config = dict(
    n_layer=19,
    d_model=320,
    n_head=5,
    n_kv_head=5,
    head_dim=64,
    d_mlp=1280,
    vocab_size=8192,
    activation='silu',
    norm='rmsnorm',
    norm_place='peri',
    norm_eps=1e-05,
    positions='rope',
    rope_base=10000.0,
    rope_fraction=1.0,
    qk_norm=False,
    attn_scale=0.125,
    bias='qkv',
    tie_embeddings=True,
    parallel_block=False,
    extras=['capped logits'],
    init='normal',
    init_std_qkv=0.0146,
    init_std_o=0.00237,
    init_std_up=0.0146,
    init_std_down=0.00118,
    optimizer='soap_variant',
    lr=0.00266,
    lr_mult_o=1.1,
    beta1=0.95,
    beta2=0.99,
    lr_head=0.0133,
    grad_clip=0.5,
    warmup_steps=200,
    schedule='wsd',
    decay_fraction=1.0,
    decay_shape='square',
    final_lr_fraction=0.0,
    batch_tokens=65536,
    seq_len=256,
    doc_mask=False,
    train_tokens=394100000,
    steps=6014,
    dataset='wikipedia_en',
)
Each number is 128 + 32 x the weight over the matrix's rms, rounded and kept within 0 to 255. Layers, rows and columns count from 0.

# layer 13 MLP up, 1280x320, rms 0.127, rows 510-519, columns 160-319
[[117 121 134 121 137 128 152  76 109 151 142 106 154  74 110 185 117 116 170 171 139 136 133 159 127 161 137  72 124  75 167 141  94 158 102 157 163 135  95 128 135 165 103 103 120  72  62  96 131  80  69 109 138 124 130 153 127 110 136 119 121 144 140 136 125 149 119 105 118 115 107  82 115 133  81 145  75  96 162 124 122  25 192 141  44 140 177 154 123 137 183 151 107  62 115 105 155 103 114 146  86 133 116 150 130 142 127 197  61  85 117 159 123 192 157 132 124 161 138  68 156 136  73 102 155 120 174 138 128 129 100 105 116 102 105 124  29  82 155 154  97 101 159 146  89 136 111 117 158 151 107 192 103 148 119 145  95 134 210 150]
 [117 142 163 100 127 160  93  81 107 139 139 109 116 109 121  49 112  98 151 115  73  72 151  50 160 149  97 127 155 190 134  60 107 136 119 103 152 148 127  85 119 135 159 137 131 118  85 142 117 146 110 132 132 119 168 100 108 149  80 133  63 160 138 133 105 153 103  77  94  81 119 137  95 173  95  97 146 148 103 148 157 118 150 111  37 173  48 106 119 132 123 104 132  62 143 125 115 112 135 101  87 187 148  56 113 158 118 169  95 166 127  92 167 105  50 157 108  83  75 115  81 155 114 123 152 152 169 110 112  97 113 116  75 123 108  97 112 117 217 170 175 140 139 144 151 135 141  88 177 108 104 132 189 168 164  87  67 124 161 137]
 [164 118 124  95  28 103  74 112 132 169 146 140 140 143 144 131  87 120 146  83 114 104 122 207 169 123  87  60 194 138  89 154 118 100 137 132  88 113 113 173  74  40 112 125  18 181 124 199 165 122  97  78 192 133 103 118 107 130 128  87 101  78 117  98 114 126 121 111 171 147  78 218 127 127 113 101 109 129 113 147 174 143  98 110  97 114 119 114  95 155 121 110 142 116 106 141  73 134  77  77  97 160 146 156 100  91  56 111  99 160 111 142 182 116 171 121 100  68 108 146 126 131 140 118 179 201 153 130  78 110 130 165 167  98 157 155 148 118 158 143 200 118 152 160 109  85  95 128 150  94  92 141 130 128  87 117 107 123  85 116]
 [ 71 114 173 131 157 151 121 176 178 100 167 146 182 112 180 141  94 114 115  87  96  88 177 159 158 106  54  71 118 193 160 154  91 157 118 176 114 195 109 138  97 161 117 119 131 125  96  82  24 168 159 120 162 142 168  84 109  96 111 173 126 177 110 137 142 148 119 170 115 160  96 134 101  95 184 139 123 157 185 125 150 186 142 158  49 163 103  91 192 133 148  90 151 138 144  94  87 138 140  92 159  91 161 173 175 130  72 134  98 113 135 120 183 165 127 115 141 129  91 126  73 157 137 128 105 149 148 141  79 128 116 120 136 110  76 144 131 111 101 110 137 163 137 139  88 118 109 136 103 102 154 108 125 124 124 110 164 166 145  98]
 [150 102  87 119  97 110 113 135 146  93 108  90 127 169  92 132 176 153 113 118 136 118 141 131 145 151 120  97 138 114 138 128  76 153  72 140 140  94  54 119 113 124 112  86 172 122 146 108 173 175 178 186 133 166 117 116 112  41  91 180 132 115 116 134 188 143 126 159  70 122  74 128 179 161 100  97 133 136 146 115 106 111 183 108  95 114 184 154 155 113 180 116 145 128 116 135 127 111 154 117 183 162 184 139  78 148 117 158 135 130 169 128 185  80 143  89 101 133 166 134 143 147 134 134 120 134 132 118 133 154 154 118 146 113 126 135 115 142 142 126 183 107 137 109 158  90 151 122 140 158 140 138 113  91 100 121 162 110 159  99]
 [142 176 154 141 123 123 112 148 140 125 154  82 125 148 104 132 109 126 133 157  89 185 142 143 161 137 164  77 122 162 117 103 111 121 116 157 112 161 146 149 148 143 146 154 136 144 178 126 135  80  61 128 108 197 103  89 123 158 156  74  85 131 117 143 133 177 162  90 109 113 162 147 174  75 110 186 104 137 147  49 147 118 108 179 130 127  91 183 168  95 158 133 162  95  35 184 133 135 165 133 149 152 137 140 101 161 201  50 132 128  88 142 158 113 100 119 158 122 129 104 136 131 102 186 101 165 137 148  43  97 163 116 109 182 125  98  72 165 131  99 118 151 137 131  86 118  88 162  95 127 166 145 127 147 105 134 111  85 145 186]
 [ 70  97 154  81 133 163 141 132 110 135 152 155 186 120 129 204  72 125 159 174 149 162 126  73 154 145  57 150  68 152 115 142 185  81 147 111 126 215 146 104 141 139 151 103 140 170  63 117 167 145 112 115  91 100 180 141  93  92 113 130 135  94  80 114 131 109  61 103 199 201  86 191 150  65 114 104  96 228 129 158 131 129 178  98 128 120 159 145 102  93 140  89  67 153 121 149 118 149 136 140 176 130 132 137 108  62 109 133 112 167 115 155 122 141  93 158  95 132 129 110 117  77 106 138 147 127 114 106 174 163  80  95 100  90 111 138 112  95  97 126  93 189 187 144 123 138 131 104  99 182 141 137 125 137 151 139 148  77  76 131]
 [130 141  87 154  79 106 156 105 135 165 129  35  87 115 131 112  84 124 129 149 143 118 130 170 157 189 133 115 102 151 136 133 104 104 141 136 154 139 135 133 110 105 158  69 114 122 129 187  75  75 167 170 122  81 164 136 106 172 154 114 161 105 152  50 106  84 113 173  80 152 104  57 136 111  99 144  81 128 129 166 171 113 127 121 171 165  98  82 114 134 117 146 168 125 104 114 168 130  81 129 140 198 186  95 142 139 130  77  93 116 109 128 130 123  98 120 124  74 171 146 105 139 113  91 118  61  82 104 142 106 137 154 152  66 163 139 139 139 188 139 115  99 128 108 140 150  89 155 172 220 158 142 106  82 119  99 137 146 119 125]
 [ 95 136 143 139 171 159 107  60 112 148 102 116  79 139 149 174 121 143 128 102 202 126  93 144 126 142 157 111 131 117 100 117 135 128 181 144 155 171 119 180  73  56 133 171 121 231 107 164  73 163 134 140 115 151 185 162 140 195 169 179 124 140 127 156 127  62 130 131  73 144  87 113 169 157  83 110 162 169 143 177 159 154 123 147 145 137 123 107 112  82 102 125 109 107 105 125 112 161 154 166 142  87 116 114 148  97 166 109 134  94 109 105 113 136 150 113 145  76 174 122 103 167 173 154 167 102 177 140 106 148  98 144  66 163 130 115 150 182 157 117 135 101 128 145 120 156 141  76 142 114 193 138 146  96 115  74 143 173 116 180]
 [ 62 160 168  92  98 115 102 203 173 169 110 173 128 193 120  79 141 109 163 130 117  84 153 149 138 116  98 128 126 186 100 147 151 112 114  85 137 180 146 114 135 136 150 126 110  87 188 165  88 146 174 168 130 124 142 171 110 188 132 113 126 131 152  92 157 174 168 165 135 158  89 156  95  99 145 101 147 155 132  95 147 148  98  77 154 137 126 112 134 129 144 114 107 129 129 138 164 137 191 151 128 105 137 107 143 200 113 188 166 113 120 135 119 105 139 125 100 157 123  97 129 125  99  92 107  57 119 148 129  96 119 140  99  99 142 103 132 137 183 140 162 131 128 129 125 145 134  62  88 145 157 104  88 129 104 126  98 143 123  82]]
# layer 13 MLP down (transposed), 1280x320, rms 0.108, rows 510-519, columns 160-319
[[125 140 160 158  91 106 121 177 102 103 106  80 107  70 129  89 158 125 191 132 122 172 138  93 181 153 171  96  69 150 110 164 143  51  87 152 160 134 119  96 100 132 147 115 137 127 148 163 147 217 136  66  78  92 150 121 111  63  77 162 138 122 138 145  93  89 103 162 102 139 118 139 118 160 134 148 118 157 104 138  89 129 149 104  92  82 140 132 128  96 187  31  54 184 128 120 143 120  41 148 116 152 165 135 124 168  77  79 108 165 117   3 114 113 121 121  53 130 102 137 109 153 114 101 146 200  81  34 140 116 164 110 210 228  91 181 176 116 126 144 137 179 168 124 104 194  93 137 124 178  76 137 106  86 130 143 110  51 120 134]
 [136 185 125 147 137 100 127 151 148 157 101  83 103 119 136  83 129 144 144 150 158 120 166 125 178 160 156 134 173  77 116 105 178 183 142 101 184 151 121  97 163 144  96 147 110  95 112 147 108 101 127 169 145 127 104 137  97 135  75 122 186 193 174 200 126 105 153 109  45  85 167 120 126  93 112 159  95 124  63 138  33 105 115 133 111 178 153 159 185  97 183 135  67 154 115 146  99 162  93 123 115 157 183 125  92 151  75 128  84  94 100   0 142 132 104 147 109 118 191 162 103 117  87 124 131 146 102  87  93  88 124 128 114 190  61  93 177 159 105 170  85 151  69 183 106 133 110 197  91  57 144  91 180 138 168 129 161 105 148 100]
 [163  56  98  69 129 119 164 171 116 112  97 169 157 150  43 129 125 168 144 116 179 114 160  69 165 134 136  91 101 103 171 145 143  62 118  90 111 114 134  94 150 143  91 106 146 167 151  70 160 152 115 104 170 117  61 137  94 137 118  96 164 175 165 141 118 132 140 131 105 109  90 152 126 121 109 161 102 146 108 100  99 137 117 123 154 135 174 200  91 157 118 129  95 101 125  77 106 151 135 159 114 106 175 137 122 112 113 130 121 126 172  53  67 125 137 126 168 121 121 124 131 102  99 138 112 127 121  89 128  78 106 181 126  95 128 163 152 141 161 101 133 117 105  43  72  78 156 102 145 117  65 141 137 123 166 167  96 176 192 142]
 [129 146  98 108  92 137 150  87 148 157 130 150 149 133 165 133 146 150 116 119 123  74 106 137  98 108 120 155 190 110 130 115 152 168  65  82 188 132 138 146 114 178  90 155 147 102 114  92 150 178  86  99 194 152  39 145 125 171  77 129 135 111 141 138 104  65 125 117 111 112  90  53 169  81 142 183 128 153 124 135  76 103  78  93  89 127 130  66 118 180 108 154  87 121 138 144 123  91 143 133 109 117  86  72 146 145 147 114 137 118 140  54 111 122  85 155  99 136 132 103 168 107 168 152  76 113 163  81 140 136 136  91 163  94 154 188 122 146 135  88  84 146  91 121  80 157 108 124 114 135 132 145 158  89 171 117 113 142 164 160]
 [121 148 169 178 106  85  97  83 146 128  83 112 120 142 158 130 123  90 100 134 151 131 109 146  92 165 150 161  89 115 168 105 115 150 175 130 157 121 152 168 138  73 109 154 141 169 126 152  74 129 126 127 126 108 186 136 164 148 112 129 135 159 122 137 100 134 130 103  78 113 169 138 126  95 201 144 129 127 164 153 183 136  96 124 136 172  76 110 146 110  93 135 150 152 146  97  88 141  77 172  99  86  95 153 183 127 124 139 165 103 150 191 116 106  63 137 170 189 119 122 112 137 123 174 115  80  80 154  49 132 121 133 143 158 101 106 128 111 141 172 121 115 150 138 110 122  94 105 137 160 130 107  64 150 123 126  98 139 119 134]
 [ 93 142 121 140 127 126 102 126  84 159 148 150 107 146 128 106 107 169 168 104 145 156 148 135  83 104 119 147 198 102  61 123 135 127  95  98  75  89  59 129  81 140 126 125 162 137 155  93 180 125 136 162  83 137 145 164 106 206 102  77 142 137 119 164 167 173  72 176 146  77 170 103 183 195 124 134 134 154 118  83 160 140  84 118 131 111  95 121  68 131   0 108  92  80 128 161  93  45 140 109  90 175 139 111 162 142 101 178 121 118 147 122 139 118 144 114 152 107 115 134  98  55 100 106 108 210 134 147 132 161 153 127 102 167 151 129  99  77  94 112 119 115 133 143 113 235 121 118  70 127 152  86  82 156 112 141 192 184 102 148]
 [100 121 144 147 132 122  50  82 147 152 138 121  94 157  97  82 193 140 166 124 138  92 106 157 161 124 142  95 154 149 183 129  31 130 122 169 105 101 210 155  83 127 170 124 109 155 129 127 143 100  69 179  76  93 210 123 123 184 115 170  96 151 153 157 162 148 112 159  85  92  72 168 174 120 134 116 166 151  86  99 196 117 117 148 181 122 103 130 159 159 166 117 121 157 169 135  95 131 122 110 126 125  88  76 101 131 124 131 155 119 103 193 140 159 128 147 168 128 103 158  89 177 142  94 138  90 139 193 142 120 169 102 170  53  84 156 159 174 119  91 119 114 107 128 142 166  66 188 111 151 127 134  65 162 173 191 147  93 120 122]
 [116 174  53 148 103  77 117 121 167 123 148 134 128 154 151 184  99 127  96 154 167 122  86 142 154 222 103 176 203 127 108 100  56 136 150  57 146 109 112  52 113 138 142 190 184  69 148 220 127  53 131  99 147 128 155  44 163 151 141 153 166  97 178 113 131 154  72  92  94 112 126 121 147 109 121 142 158 110 152 110  72 145 136 129 169  45 142  72 158 161 138 145 146  84  77 104 118 207 147 175 123 109 119  44  62 136 135 132 148 132 131   3 101  97 180 116 178 129 128  39 117 117 162 122 147 168 155  96 118  46 128 164 151 113 174 122 155 100 104 207  88 107  96  53 116 191 128 118 120 155 116 116 106 121 180 124 176  97 104 188]
 [146 108 116 224 139 118  86 147 112 102 208 145 181 123 132 118 165 156  99 110 155 133 141 123 185 174 154 147 159 118 133 135 164  98 105 142 112 140 157 158 142 128 119 124 172 209 123 184 109 114 131  89 109  50  92  88  81 117 144 154 122 125 104 160 112  80  95 120  61 198 150  48  97  58 103 165 133 160 121 138 146 138 126 146 115 110 179 134 117 185 102 104 123 163 136 150 176 176 157  92 192 208 131 180 109 131 128 173 120 107 113  87 114 147  53 148  94 130 167 122 123 131 167 154 143 132 134 105 166 104 106  70 169  87 144 160 117 119 107 170  76  89 119  64 105 131 146 126  65 151 116 146 145 141  97  60  99 132 143 111]
 [116 157  72 161 126 137 174 117  74 131 145 168 155 138 115 119 107 118  80 127 121 136 155  96 116 149 164 127  92 134 121 112 138 120 125 121 177 105 164 147  98 175 134  76 115 101 102 112 162 126 144 167 144 134 121 163 125 139 109  84 110 147 146 173 144 103  72 173 195  75 109 114 208 158 121  85 142  69 145 126 187 158 135 135 211 107 125 146 153 144 102 115  99 158 132 153 104 117 103 157 182 120 139  96 134 124 138 124  91 122  98 152  65  97  80 123 117  70 152  70 151  89 176 108 130 123 106 130 103  83 177  89 118  72 197  97 105 179 172 137  98 130 144 156 117 119  91 128 164  95  75 128 145 156 145 110 205 126 154 144]]